config.toml
n_layer = 12
d_model = 128
n_head = 2
n_kv_head = 2
head_dim = 64
d_mlp = 512
vocab_size = 2048
activation = "silu"
norm = "layernorm"
norm_place = "pre"
norm_eps = 1e-05
positions = "learned"
qk_norm = false
attn_scale = 0.125
bias = "all"
tie_embeddings = true
parallel_block = false
extras = ["capped logits"]
init = "normal"
init_std_qkv = 0.0442
init_std_o = 0.00902
init_std_up = 0.0442
init_std_down = 0.00902
init_mimetic = 0.5
optimizer = "soap_variant"
lr = 0.00339
beta1 = 0.95
beta2 = 0.99
weight_decay = 0.063
lr_head = 0.00946
grad_clip = 1.0
warmup_steps = 200
schedule = "wsd"
decay_fraction = 0.949
decay_shape = "linear"
final_lr_fraction = 0.0
batch_tokens = [8192, 16384, 32768]
seq_len = 512
doc_mask = true
train_tokens = 97240000
steps = 5782
dataset = "wikipedia_en"
Each number is 500 + 50 x the weight over the matrix's rms, rounded and kept within 0 to 999. Layers, rows and columns count from 0. Numbers have three digits each.

# down: layer 2 MLP down (transposed), 512x128, rms 0.154, rows 104-203, columns 64-127
# up: layer 2 MLP up, 512x128, rms 0.174, rows 105-204, columns 64-127
down104:484515573577469511514524520505488521444464535479531496435533585441536433508433495520501476543466464506536461501522400582529529460447573653512459478513458443642481598494470390503492455473471521
up105:470475469513445490527465477541495483500467439554465507522568472433372537444522479518514461545458553434548493423576480558501436498479565479470496449489511517477450495521574513528481515446392534
down105:444459440514457539542494475573523457563528523410461536502541458599489615487518493449438407566544486508486497480551521464387445494488480626563510485533530409546527494446550504474478518501497511
up106:576407531478461564523509588470546490512501481440502530511575542443554384426476570606545540530530516507575598429466457503456545480480525474566487489366487491571486482477528485478569554472629459
down106:559538577466483508425494435566540541399427507524543507576487567488474540499461550513473502574517584510476584469461511504454533520463501473422501499493510510514490526508552503546447530432510624
up107:486482476566440497539556486525457501504425506468543463437497486516452457545461496489491497634543556524559508465548389458516619474542457508453544442449553492497514469487510489599540523534565450
down107:551469570489532515466456495596488569549527529532500491515511465491459506502520526552455475584521502565500473402431494535430567534481470580518342588500516423451491437530582435506584459563502510
up108:483465504537453518437532427505480405622524546514472484569570435539539582560398493516468556513427558571531493433509502475480479430494646530507489500529519459493443529468531503482491545460538475
down108:461441495531512507457518475463535549503403557534513459514536625449524445513448486498492508437528510585517474455507582475485546478366517463472525452506497606574550505500495573501468506460539567
up109:558563436489472505551499380501502587525573478520480467480362509553517544478518466570522555498497493481383463487512470540429613478487604536542504412540478455536569522515515509495514421534499489
down109:407482522483470498466517549519437519476502518511498547548631441453471432501582500497484431473531457500536476549508528506533486541502529491495511548517548504444465483554477451540490511523491509
up110:492503524440541556579490520547499525441484496454520511534567506621500451476478467467483407514481641436410509556467494480499560540509544442464370434462483542526496530592511518541495504395502532
down110:467545472465495537577523558453483495603498405463480480515438541591524503526489457528467437495440369587476472598520517449568537401508492549497593436585582523516460440453586557516485561432515459
up111:459471536494486460486566555537558447468542572516522489481492345509490591545552458480549446583466514435490493489480536504427505424453476444493524475508415531509417464531469483527506488451396596
down111:598622526552533374450377476484561527535469496448498440552470529501473518471560519486505505521497503510510462516540481430447440498579484514561511465497492481468520707468500540468425517506608493
up112:452523522566557452496559478489511445451512501536517499543534418462457515552540469572444455472452555540386532598484407506462446520538512401505466436403453572511576599652634413459501580399467565
down112:541565447585511469506530545483528500557427464546508430493499523526386523468411569495540512359551495530500508487546486559611553474383534494514485546500442409463469444427562562500497474424549482
up113:552484469501576507498537483485493557521530459553502460521561472558519495523539464507488461422526499557435432470323485559409528471556559475444549450456426413518560467479561505537470494492495473
down113:468439467502425424464496551465497462556458463487533500496538490519474488558456490495587585466477505467524481440471479501497438469441508438437485488490486484487451555529387558393454534524498508
up114:519522546484515479461526386489508481498473517533497480567510485438481475538539457445504466444544642566457486490504533553454434434522519523482487511467521521598504524570547435457548460575500552
down114:484454469458525565523479568483447568446552537467462470489507537521566513478459524548558552436498413370528521432443447459444487452441489490534526446558517561488517477451538501466527523468501488
up115:584444456553581458558464435489413564552400509500521398487441541458475540522489494627553620502623484468469507450568510560517624539481535423570453547546447433392488491513437481517421465455443550
down115:434517574425491475502554461528587415469561498499438449525463488417627433488504494496454541605464481471495530543500528499494485407470563494477477427394543494631552510411555495400554513510497526
up116:543585500505496496526567474455461514564531447587364508540487512502609555529452488495459485468459503544459450471459533442528612512551492462520482553547526433464466424549529445460599419451486436
down116:435435499488517503453509470519552480443551546468508533473472459465434474490606478530541484490527465475493515547587560545448463471452502482448519488457470525532521492554471564515464521599505567
up117:515446445499546491526455473460515496402516536522511509466534458462468534509487440507502593526453516463511557489575494533456494460497546474585457459552478513525364460551498547537464490433434439
down117:498483615509595562493559501616527464441471491505492499455511521491496503424551508582444537528476543545543538497495500533566567440402479566422563504500506473492524521401459517450520503511454550
up118:435592459527562443461531464502523493479512475544561457479387523476449551445538412561518571492541558500549544461418465490558469497421506381453406431481421440478497500466462541529499424580476509
down118:526404522519491567599503520474631534448489447497537511567498538609414471456481538475413446468558535591513439500535499549498503502413433392453541517473491619473598386448540540493497454555464553
up119:489500546480479614491575509403581450442534445524558545483494472383494496497544537520529454530442467585506517479468604514495512446566563392430542398350508585451474437472472495483494544486454531
down119:515504484461519541505556440508523493518503532551409499351459513539522535552483521512533399484564547523447485527458485562539587380490473538389511531564476512452467499457579461578465450564509532
up120:526489472484456516529453406523442460561475465460521520558524464515493457422478467454506648529472492565451481564543469630473553508512585454559473440504618491548492496527571447504509445456517430
down120:489502401522540511550474436506501555400393465484516590506571519566478464474432476501557483466511511462452527416485570523486501554553534489459555463455517537504355649508454509435495402493563499
up121:513502477465539371565515475511518541453485466551494491496494536453521543518406483581544512497563538594482531489528416551540504549411486453526510524460502435342419474475469502503504546445571454
down121:446590501539611528519634542530464560477530517600476537563529514514509447484487577520389423521443471579462575474525459581559576544542513564471528489558543509518586422505485479599539528468470439
up122:505527472457546431518432544560511519484491445515604479523533547465517554443520514368584516495504476490488524487512503465507503500523477557480452572511537503485470365459559599485520470538474540
down122:440454478426559457569497517466579421434510411443518480455476506456550545436561489519535442501531406472504512455451550510520509471530491500554460539442523356575520477563519633517431456536564457
up123:423431457469550488434616625488450539471495492471576539555522400448513502464559473554503463489592449538592533511515515413476572555516479491462599518455514510477499486405513431554553455500565560
down123:520554485589510419501509515401553458481537495611443530400467508543499536537320486508443506529503457494451494465585502506525507580496522476494452534605593559426470421458532535464554570481477367
up124:432543472503439489513507526490450523512589455507418633536490542404544486528521454473502472538455495559544529458501489486445525551532531509542449557471539436439584536504476511521511499456508431
down124:464596477533589554492542518565476420526487496492576481485462539490489486474477535513542524446534464493441445526503435574452494427557475574460463451607469459502516521528508526425539506493583523
up125:560464571487507496461524497492393534592479491511562419553461459449584468578543480507566523506463579397492495482535574468507460459574522524473402558570559520554515493504582488459484496544452510
down125:497522416458516603561484417437530461439533502524462519522523508469449455453571509464519512560488498496530417531516519482497513510540478495583508556487579507521492503448523477567504497404517530
up126:557496445459434522417596494433545540452450451423428556657459523375475459499507555474546471528509520518498464376500451516500528454569521399552497468457568638574519614408563392442435474443371565
down126:435530421559451492436575562477460439502427415520430546533535410564530420472433504516547518433512492519544479426490504502468456462474518465504564491533550491463517457461474466559515467488509523
up127:506534549538520486536528561414402515531492509483587518487541474461376557480483489476506559482458427429481502562520524480551517540464498487451491495479514456379522432439417512474487478488479552
down127:500479455482502417497530447438468496531536474522435451474538479537547412590514517445573524445531466439472428367522554483507503533467496440511504515422488506493533507491530566498443548478475479
up128:516504540438560482464452445538465494608531490495459501460522578477534432454426499421505540490521495574498508452474501517493544592472498476533505504549480544386530454414527425576424467460481557
down128:551391474471549579577577526454525399431522528502534472472552525533557470520657470543569509455488530526509578565496547492512523525515482535465521443434521545485431504553523393535522645484491573
up129:605511476559519449460483577433454460548508554490471520470547429514518449622454427541450603556518530472531525485501560483514590491598468429532503428374365516455463531512441405509470459487493567
down129:473530585473544417484467572589533555446569495487517522513496545481447429503475495575537449473553575534437552566590405565597465557444520554537430458508538468429360486457406470522507577575554441
up130:506483506476543523432451565539517495450548470494454516491527583518462447482529453582446496497505512560564479519510518486579517509501574425541631459536529494450555456461511519496499566530556516
down130:562427533495454463477555490546526508479409470488463534524529524476453519506496509419479605562526448478462477512520476481438420522521490554593499580378431438390458494503524478529502541458460538
up131:441506422484492444416525467524519349553509593479501479543526467453534501505459525507439549461462420526458425474478422553495489498500494471536488447524414411497466537579594573515440567495498471
down131:489524436477571549516449419499414507544461497469532484529527508473590504471391490502519438486444484510467596463463488524499429582586592483526561474384479571574457446507540576492430420553497497
up132:535522479474506425467431513487499516487481486523484490448529515521490503479466468497453537572549523470576506483490489512549543523438594549530507416483549560431534516498561470542456508460557488
down132:544485528513461621556525526515522440527501563555489521485520522531455481447539582548522502487413504535496468489468398450512495483608333446501504502518516479453510451448450456448572571500501549
up133:512487504481525576526488460453457577522526525497470481503497503513509513470488500525535499493473525519477454418473483524469559571458528484481485478557479469551545568512486465485475486541514462
down133:488492493518507421507487542476522519555558506486527473456519464554485444572479486485509449434523530477525490482518531519517479470477487509530504512549523488380473460475543576506494536493498500
up134:420522401521442539493503467445500487479637523503511435571511505549548501423489560499525557480444520494539516541500533545415553398499625505482511429527460511464502474523513417479532543455466488
down134:531517523538452503544508473530527498569435427501494652544578465546499498489457478446493483450511464524523542592558596486508503568483514487498429534558430531511449435492540521561494408408502490
up135:537479523547489512482549474526490542462543545441474526533536529576548578524505532502502525407482563524500479516427596453412470566540470465442578558507486490470518461496516454511601436489535449
down135:507440500591505595557475578455474457502486480419551507517452551476457480476526489476560470518520472540504516558515539455549533510430526384450508503508535525594521446577495576601481492522477432
up136:461573453584461526473421442587469422465512482513512494549430483520437540479489455524529564503429465596559438507509499465501468509495536368514520414599466526465494445574523471558511469505499482
down136:537428453500512524501527516502435460499491538468501531550526550441495418564476630512451450463473458468477564467528557578428549461497521499494473482525536512588481524437500542487412463526528503
up137:469546575506500563464453484500561542439446482397540493415396470548471484456462446524521575482543501617568488461574479544502505523493479419547516383506507504436467423462609532526507549462437463
down137:525506456506458571474494492469525491521529481507491462494551526551577542497529482512488437515494506538531390487459514520487554474542513484538490494500591482572531494446530525563494493458492438
up138:422486466417525467530484474528529481490395500482523533418543461519494425452465475453386465605496438440538488530564403565566528512504420489549537495451502469530540529443511584484458539538586498
down138:547480474461646502596512452519415537478535476595549500521383453546547513414524469472517551614493619375421514510434404474578520462498595487440453510479472460563532397478387473470520484463538574
up139:485452514546556463510453518544501463443479555465511537530513436569631535425493358593442552505444543536449429471519491455556472593452538432493489518534458500439604399558561495504451541494485474
down139:516484502502503445530522533535515490460445510595516467586514522451573554526547487574419480497528603531466465511556523509511484474394582543536494479521509478446535490533495591498503568619392579
up140:490497519524481476514495417490475489531449451519498481499517472564462538600586566554560541564528548460520471529457475492477478388519434492498564506515589401485428447487489390441503491532551505
down140:497384501520586496473522527399455449527440558553417558449585470473534483580533507516508597535542421457493513473509497508470480499481571519555529504571539402578454514550486434546473531512542471
up141:550541585469535453527483479469517498532558605534508550545540500473441543518518500464458476508469429485445494445436498525405545550567518511529450490443469575462454413499472497518583510480452461
down141:497516606519459385475516481528457504555420497511579410433533518418456499450596444506519487496535460455532510463572498386458440488464560606509496585430479519473439534572435553485452455578446471
up142:522529487418510487594489506535493571420555545515490472508619403445479545536524451519515500516532426482455530518493481502521630481477488532475525505482514549401417465516501505454531487497506459
down142:549526528471414488401518468506549475476556504528466540514444476511543425475538457469516515476498513516499516507518414553493398545525429467582518516478506387421444518592586488590486568526539610
up143:458555508529498550407497463476453513509456436433578534511477406502435566427520392597509408459530443485427560520485589553531525574496541515484443605498485555437429615489475541530423479509405383
down143:436480373544466571483557406543470459533554460555425502494631569542473413520540509533464540460541409495511490488462477511459547519532488467496563548563519531538491478437552473512469490415508485
up144:529572539482452487518500455545458541477562410514521491429423536429552534483465461512497454505501456417496634479479469467554452459378521484521520410495549550555462573540473587464506454493410380
down144:499376547521511423555481500525557545462527479514502496451506423551470486455548496578498544563507492525470489440423498454435484588493511452585594636576464489504495575498494552462606575490432447
up145:594509463478535500550493401512505454550513489505469512455546571407543482515458445451442518514499607493553571496498511452471506497557487415482563492479502460522477506535561559531539404510433474
down145:561447570433525439496477506467508576525612443495421550537481426548527454489531528487404455486605504521348511540416430575522508551586434511495617397510506439489472507560413436508533558483376531
up146:511476456504463483434541484458451510531488448571563423445428512434441569545481441587491516465517510515370468488487467549488492436475465471475613466485487502580462590493540550473522432523502486
down146:477408529553492496490490538510505548521399403504603538493516457551561461425545381503532547516481452615472612594545576583465507440451427508451545489578507436442504467537509421537482519477516494
up147:561472495477421394508485421425508595455516531535426477581509570494428487601520523511462501443511499515445444473541451548526558522505482490537499489474493495493626398438400455546484443505497493
down147:523509545486504439522523475478464602440515428518454507449469480541428610468577468498527521448423472459431518512485517421531503477497436472512462441480567422605532512488452522632573582448463509
up148:513470498462459460533534485485477537510429534527526518563456406452531556528436492417437596465545514483556473405513470435474403493527472559468490466473593458484475488539458511509536479497495510
down148:470594409470474562447457573535589475564497425484507542458548531516477481467445525462505477498541447498442417531499448498520546469462507561476504466460451463585461546493466549511671438534518559
up149:497400413533516541440501506468449455525536469533495544503500525469633423534456491498548574534426427548503488394509420527517566392520572473501538461524566602469531512428523532487464551510544509
down149:481531472494480512400496513525550393519403441452545525503550526440383544487505430530469522415492548505570552520483558491421483493523382544470610503472563546462449490628566467477455456526499466
up150:544450535487498498471528474433492509484434498574488484490430451502422449502544337487614499496484526474500497446553495482514545437529543479519551423523453493483450570343375423584571436499612557
down150:434504613509483414456509473554439540500526565448440442532541488578537487545448416508492537465559458426505453522560502440496593542560496509457372391482477443473449525462381514481541535518516477
up151:503579536507531463367546454546535397474472444509472507413551529523445582456562501477489479513492466569467492594518517501571392537548572498418411519506462591463546499577498506542536506481482545
down151:649540546504549546404560564568505437542412544541463608417608574464542463532436485496421471592520430516537558631476435426539500537509480517511496396519507562536446550529496514481539524572447458
up152:451604530497495478479597528508502552545448456450480516555459440598498490517533454390486518512466635454498421508534553567539515502509504534425517615539442448432535419470468445542552475450505503
down152:532482445523479467495474517483513515470538499514462465456547498412426503428569582524476480501451437577516515484532556457479536602479501549529524490502430552521543499500552547579510567522485557
up153:483525570503429463493453451498535464546495484612554468534537502617502549439470467454538570539596445487403561501611459504561486472609543581473569428472474495482474489404450495505438495477500476
down153:439524480569596564497484561520467440397527459541514538484534455563473461503491539552504498429500554530530541502534498493564469525532472475508473544450469580505582478528576503429487433416480544
up154:519466483461494500530551498566462576507559479481536453533578500491534454481558460506508474475487475454489521455588532528525477533518439452542491535587510518447418470498541526564463513445483626
down154:449593508521488490582554395502476528550415397492453433628451457498496452487381533527404476525473495474443504522542556483515473514491538463449611569496480486473456498412454465481572466449569529
up155:488442499506405436478619516534571375528555394595431486459460482457445568505509431537554516567485516503517513408509471431505499379513421506481549443435564472510514637466486477468564536482420502
down155:499494498519509459585479487442532606558501470476503457561488513470533499450363593509529450477428502463538540587381549431472533497505615583540570363458551453543382513499614516451506455486458547
up156:533487478506491445423471522516547523445496535480428487511543572517426539467487510507365527572401567444505456431521473422479465457510481453426436564472380540482494438541567501463512528486564417
down156:586491468491466427480472524574555458470548525456474441486431659523549533554507558508539498599517510489530565555459419574478477395516536471530464568560476507499491538421552519558573585537460426
up157:491517425481575548453523499513493486485548486417592525461481471436506572522478520539513515533553471491510522479479481542487447424537463482452512503388544513452529551461588519419487490488616458
down157:436587553528512514491467497546400542463573515587606486488498537483427575491528523450545514534533487541524542431437417512411430543583459452472444547522525436481467499504555521443506610566440446
up158:542421466423462561505428501522489518425498540562471466496548514448587467489544466528487553580586495546496550507525496519464448492505520437462659459469520534496568406448431506502523466454506502
down158:517513517567486562537421494534415429555466446459492590586515464465524502473530465512535531533422537582511469540476553488519573478576512546547456486479528493551556497460546527498507449501535496
up159:509500489509465461498515440477589480502479515424521437571566467486516494512485530504511411604481583483475482399518546511519477388551549582484406511506629478466508609469529520484426516581557385
down159:489483411505529507492486559533498415508438491501519636475455510413530554540567403482533463523495469526511507468487504500475499476518601361439443568574514528493484474552425470592462528403498458
up160:540507435549616472488501622423389519522500476496472483491434464591517565574453486392407473459479498394611462451447488435517479573483543485534425539588477529525417454597418529556414460465485509
down160:513567508512496483553577460528467521476524516387503558509479525613515577466500456513476566455449448452457607479508505596500430497441594519501446547454522469615455433557574634669457468431540398
up161:472509493453489454509433448544494613389519507585439508417618593423565587422524503513585559529521596593482578459437472507515560573485503503497476585480451486371541485529514454423528475447484543
down161:424466495539583585492506505625466523458484501497502511514452494502461536506493463495418459505444376525470571487545498564424547599476594505503548507455546492494486482406489541503422537407495481
up162:524503433534526418454453424533480507487604567453460471642551350434476512529391525563443491507524494455455551523591534372437529502568592554493505461452508585490414523571526433411519522490457522
down162:452606499528560464529395476501503528507470463600492442440453521538452510401504464418535508463487555594536445511496402556648444460500484570493438601522577407519469503412492494435514507569491487
up163:565555461499521524494487536592485532560492514512602479552639499461458508489473470542489513533475567409493489437444493574399527535612524460499494499440510499489454521470562496528510468406509510
down163:597527510552399586518626471545466558560472485517440513525612567451488459480578573543517485469479514468601382476490526550349513514522488558526485427535494473452506470495549449442466468548426546
up164:539508385522443469532532454390518480535606594544495511507523553446436564420565558538499510511460571428517535394537529495450549518535526461533548477398499504507550556570502477464483408431460498
down164:386584420484555532406523519543526532549405453462438488459508498527490539549511575455546507531497532508563557432455601525566498512502418431550444446484490484449503575537443501388472376527437497
up165:480490513548540512506528435496555605562572472498434457551498544469417417496469511428509520432419552493494433471548514515589438445470531418567484519547527522527427545514440458435457482505495554
down165:466407540536484585567530447460520493492450418528419539463586608589482444473494471543503568515438428586428431453570565569467531434549492557456465563536529534513455568565368536455561537455495511
up166:530540508485449397490406309626544512517340502439535630628502635571546577439425400531538464498471326585416579502395495384395534643475502527429460471592562439471559565579604502619546413438548476
down166:504462484626606650497436396480484612500563522454556422434527644496429442359479499549518557645500520495517530444513450620534472451554561493435419322484455591534491671470423247491430471499563605
up167:508445604467404521538552464505588401490453460467533421472561598451499617416481588581572523531459496586433587461501431480473572533412592342559483484499520567456575564483603504473521404450578513
down167:523554494417455420404461503500533613534598515574409550462513522500467534502507448486500570362488431467510480441583516413555511456507458524496499481454487393519480494467442531485467490460491457
up168:457383547500585417540530512511436485481583479486525527489470426513605559513562437532463446507509513501416492574474539427466496538504632502475624490472542545585512569451477506500480435424453531
down168:468536510514458525428545464458489502549534463458539440546522391543499520486573488496494524552453539536447475541499484398492502515643484444578489532509502419464506551526553656515543518436568491
up169:596533573523531533551529513473475514437534565592448496447442514510499508523538509474471540438451501471576548467394579479551548530477513511479506505527539542485467515496521457448506513520461487
down169:385499564429490540517473444440468456439414538575486358360464540432481529528509495546562515612453525395421591495505497529435596474528426430473437436555404515442523484486499526541516503528562594
up170:522436562538532450499452476433514560488513394404529498446419423500522488591517406531493447509407465475531502496495495467550457465588442426445488531460500497546523607563485465427559432408516546
down170:468515481455504565472483477431558548453503513462488491542512418653606452527479590534536476486458563541437529617457493455512546409505434451411526383517396475490505543435564470410589481510507515
up171:589475533476458430489513481529459474488558566594511497486519495492442531531489529444509520479509455470534609525568478505542522554414438642596478519504466525481485472444475642473546493545518563
down171:495459498588533483558514518531488537534484471493520478461470408451518439427491510527592509565495495485520418438526543544533522547506477598563446561463425496486489491456522454517501490514463477
up172:554495470447500521477530445487462472549605507445435508483586575476366475457565459498436514489478537501521482515566449503508446529481458458457601461527486559394497549424499468465538475498450570
down172:540457419456486450532504490511526499540563470562518430446493586474492552561471537524438490645430504483543505517615513386562524528500504508512636468401501518471526513514477512543441555473447525
up173:635524514449482497466475463557408593460538656556489557622542500478473484484566408533526458422537492517410531580420484436531555528486509520523581479559538567452551430535497503452432472521519487
down173:489481432544464464487480508403383567562516384456423440518536446607497437461572552505492524464469516487533422526404613456505514436489496525405476506479572648584538507521505494483483463537543484
up174:480467507524489514481512535458499514551412495459556548513512529504455656553412428466507516582453573515469419545492467389511514572440504520559532457479518422526464483455599472499578454428478486
down174:489433540513461501582472427457478500584579515552466478490535441514467578472564547543468505521352471570444426580474492415470465538504566557606681448553532489502527518497442508506558551494472448
up175:553430555463485533402515534519450476494474484555495483496510496488458466456594535400517494529454459469595541509492489558551513510557520572431546588463465575552429524505523465427672481537458541
down175:560570499530509530479433414551481558556531583431532516532435511496492541504478573432476420515505435555439558492543490503487499518528592518475411502541477453458512421464438443514478482472527426
up176:482471440592523507522556517576457486506612429622439495493487566483592515559477551564403473534434551563513510433556457381480551425540551445490531515593588414558492540562461440494502567592433545
down176:467581536477464530484431545454530494373537528514496517408493582513490470487494541467488490563472496578501515483518546456442537507416617447531516561502509422534549485506416474526486463534658547
up177:542498506396513540449475501394506577497454512452501429449489479472473541451472441475484562510585507426573480474563491573533474519497530479502497544446534414521494579501422579508469426522544518
down177:440530479454537428440461570494475487583481548529508512439544442473467469502366529481425511461586390551471456520505415508550511526432497502417493530451501444556480582460561456561448451415566360
up178:449504395511511469479517531463467481565498489568569507440502491444520497494515500563435469507546480488487543536523484469462447539465581483451458458486536526431460588472515469486494532410473426
down178:444524567537515438548514500488508542518503611321573459472525438515430439536485580535532416501485483454500387514585402459500442496610484454554466509479605476464478472567497478481506502442540482
up179:462528457526468493404525503484499518422440528557510458452431427477528544510499503503464458600572544492501437459554430563519502460463520479499518553497471541420535487508490517500430471603374491
down179:481471493480444418451509564523549596462438514422442588461452494507555494434527477449434565471550470503458548503513536505519523504521427591504501556519537404432404507529529544534421463493538563
up180:523491393503455498464504517456494582461422516501576524503550502516448509496440412483557506411495508509413554465547586581518509493494488453466509530503486447515496545400523486544466552483501497
down180:551456459554531514601516517498444620413460355538501490419524563524473478528584538590540550452461407518626556503520574553472459523444516503494500474515422532437467558475598406495497470541515471
up181:571492492489529412539432539536485504458535519528513504487410519511389503500483539521522469418460462441516565439563503515337492543392505558648403499493562547482534577465555448518421443610537478
down181:441485461430462563493512511510468494496516488459486449580571506524549437528490444441535416506546471453525490442458492489503461472616529494437618546497493506539495462464445511438487399472442563
up182:560486571463477482537441568456433569496482456489493467467573572514543539452449545572504551480453469455528497530490499512455560543426534533493544409435609523473545462401401463486519500569480493
down182:566401434571452519531521528497464566425476569464491510501539448542487549516513621463419496471456476507501482396399588586530446503505506533455518558503520530534550446476556482516499552469482485
up183:503528481546454466500588482551506515477386432504476469452501479486441535468563468553464451513450534470476541581475550463450608499483587491515451532503449436482489542483459442501510538499520550
down183:436482579434421550528549532525465551501494466539562572486436553491515516582465517530587529515540579521528421552483498442537487451506512465547511566597554522424540511409490436576507516495485477
up184:513503430452402519462441499498508420392503461535441458466511483471547544389384510508542555535491449498503527495509475559527418480530502434485456520541466408442431513533519496534529499497529552
down184:392549513532499501462519545452490480491494505460555501443587417489507409520535529518498377409542486496537552563561515514485530507541489539529482537496510525512423484527453565433550486455559578
up185:608473525444526458532534500570474529446532495467568456437549462465495549506556501543485459410640527473465521517540475529510457492461391542539506505513477486490505438514441496437475460493567472
down185:436482494505506484530474442542479466466550459508478499500465492491424548519473448499458480504483533568490488467444509429491507494516384516549448527492585486544554499527547449450539468491471493
up186:592475543538534435441504497396526495501538531489455456452474540467411581456558509447464520541514487513457506492480440497434435420510437523533541493455429507552505434481450579358566520527482460
down186:545503440672514479522554515506551464498529510409595469417503586466406511521484463408506500428411345493522486489549599484476565477440500591422505419500500471545528494448519521496413445488566523
up187:661487537513588518553506517590611532486448351563526526496606487565530464489462479469579501488495644533519467387426532447609536604454472452462569482489516512547526472544435470516507399464446456
down187:454620500516611402472528393479437474523541530526445544544511492456475532536432555520546520420420522440562572518523556447544455451423554418530438527502461510469562480560648522611511376458401481
up188:472494479511457531536491365563525573569478526521569505548495536399436433660522487424441512536446494418552541519562499421466524474475549540476432551408552545494418546413498442486489422512482512
down188:555544509498554531492571502398495492386530438492443462495503479491481516573467421434520535481490465513536495524424485428516548477520432586591664437501578552453630529555550551458480530535516521
up189:513496606512481452567533483436405448500472563461513535498479514407532439580522483544438538525392525578506446445439452480438499525552536483536548486433588460438515460513485445508533560614574553
down189:508445544510491486458492481579557463522429439461529433472485497538502517419450417450457592490488540559398596532480451484547528472360485452490466470523540555537458491459556505442483437527497453
up190:555579530573552447531527502473571600436545535459573463427407507450471543482571468503469468573520417534566511447506506548503512443468521455491563527485455470416434506425504505538530436521487564
down190:460501497536483568643437504464460515425605529412571447465503440487537439490512468586492434530536479558474420612489419514476418461498490554454541528502484390519404491468504446512468401462457507
up191:554431468611482518486579465462462631459502433527459540540509478514511490532559401513550396397491533495456595505536485567472471508527550424643536532492631578549549489486545522488489538504492560
down191:572429490548497539492533487407446487519449507530441536530472523437528511500456445618639451475468665513495433555401469494532557495437428472512500523578529596566456474453590501520516519562467453
up192:466427560444500448513496567462493481447419485431567550539486577410546473346459505480543463476456547539456595500590515522445476507532604503591561565448554554445485532546520431536379438450533555
down192:551543520495458507521462415469510415624529550524499478465423484501556555409463513506558540471489480490532528384500580584526466514602478438555498560509456411559609592440527446457490579454611466
up193:557441478485547493459484521523530527549434410645545534540458471440488514537538505445469553551535526500554430521622388475576501552454478561433527511436502427459475571411445455592424429449510476
down193:514550493478502491486594428407518494506504461441500477514489520566495434511518487468460468503463419530493530504477467412448507480459498456569497468407508467587540555490545546464511545559521469
up194:458475405437418385416562489607445532496451563504495499446587400501486472533553567611473494558430522490561542583436495555541567529552464470504505489525433385469437486473481564521521560480544591
down194:585503458461439484512435494466489498448549494502453472518535543563555555548505511445534604527507432468520504499481599501483498595457556517479502455477488527471535527616520415475552425599564544
up195:431559579454530532461510485515506507523438544519507483440505478470506531424462408595517445588489468476463485525524489573453530539503529544390376516441430548566537543529506377524407512517476636
down195:578457450473478452452483478545516460572583485481494507502544496543494403543482558400521461422479439576611512530552466432515534412497446434473558502523496544402481442454474481503525470483531473
up196:558456484473586520366501540495514492455457494530429496505453508520482516486384431449518470558500479551515497472540423547604536450469476491493516559488437458437559461573523492504510528399533539
down196:506421494520421404458494486505493474477491502439405416439501449488525463566439462543531439495501505501538544560511452486421535419519480561488482607511415423487560452675530533526529484418593485
up197:415548535601480473499565474489487499391533559445528461478573484520597462484507564491428527466478426503598444623493431489515490505503490574527468550449507527466443535485549597453472410485505484
down197:524506561568522528527552545462486544532429484439614443500398400457636575477428616401527521583490454537439603438483511498453579474488568545463548436423472489581496454457510464472507423527429531
up198:504464526428459493502463627451484508458557416491569526499559488564545508481385478517380615494589423482486548449472509519568524512581462507399504531521518436430490553373536567445531405497442501
down198:502526557489463518497594515523578366512465437466453471502456489594391479478448476486535482514489519505517400489573546513506505419431407491582465519499568485507531352561537613500518481521503504
up199:469447488508518515447461463479414406468591460435478459533520569447478507434584400541457471548467422517552478532648490465456478494526546533596631493503513517493599564535489501503462496567428451
down199:495673440493463515483455491368557633536566482452463500515444549538505497438497563528478489465501592441527516565483503444521502476507510499551467478465388446345528471532439512493457554540442557
up200:572504462463513575518492443492521442446507520538521469525483457503530461535458558481551528564491548442397516428507543573542482546500570618579475516571456508520604441487579531492539502520494397
down200:551485507553513468520507636490393522604517518413475581525470435588497473493550556578467440484460517497528537537459458475396524531580507613450509501614586520465501523536564511459524543413538501
up201:526536491407583468403473466541552504497583463515441466429536603437534525520540456525427597450394451508457564484417500549489413509536518436510510584469530473451556560506490574468459561393510567
down201:436532505449595548475513518450530460442455478560434525501560500416520486448410519533477450596448458459539486494461544616480517536471582560527458626519522528517413587494513475413495499583490551
up202:468468486421437405525466547514482518458472437518537521462523563442493411472466499531517500567427480540536542492524521429534514431530454454483373450460524502483501463501549555505418511508447518
down202:538506498461503459438510510483579502503552530542443475489493530543509489528466509418433451561440568440523475508411548474543442561534476530517440497469532485537483470404600560500476501530590475
up203:471473466445467508486515490511533538431493513462504497439459433446509451473500508463472554475502496528499514524564543513497442475426549424474530489406630617442438493447527581548550521402540484
down203:457467538514483420540506507466499502491514559478479501495507509502523494566534480467591493443505449476499573433536435468531515527479436557487540534509466541495523516476448425488546416510549441
up204:516417491543478480417443508545444584474498569543526469511579457527532450523558478579580499517520544479463512481469446521407471485380486552563478482458493475479573506451523536511469521490456504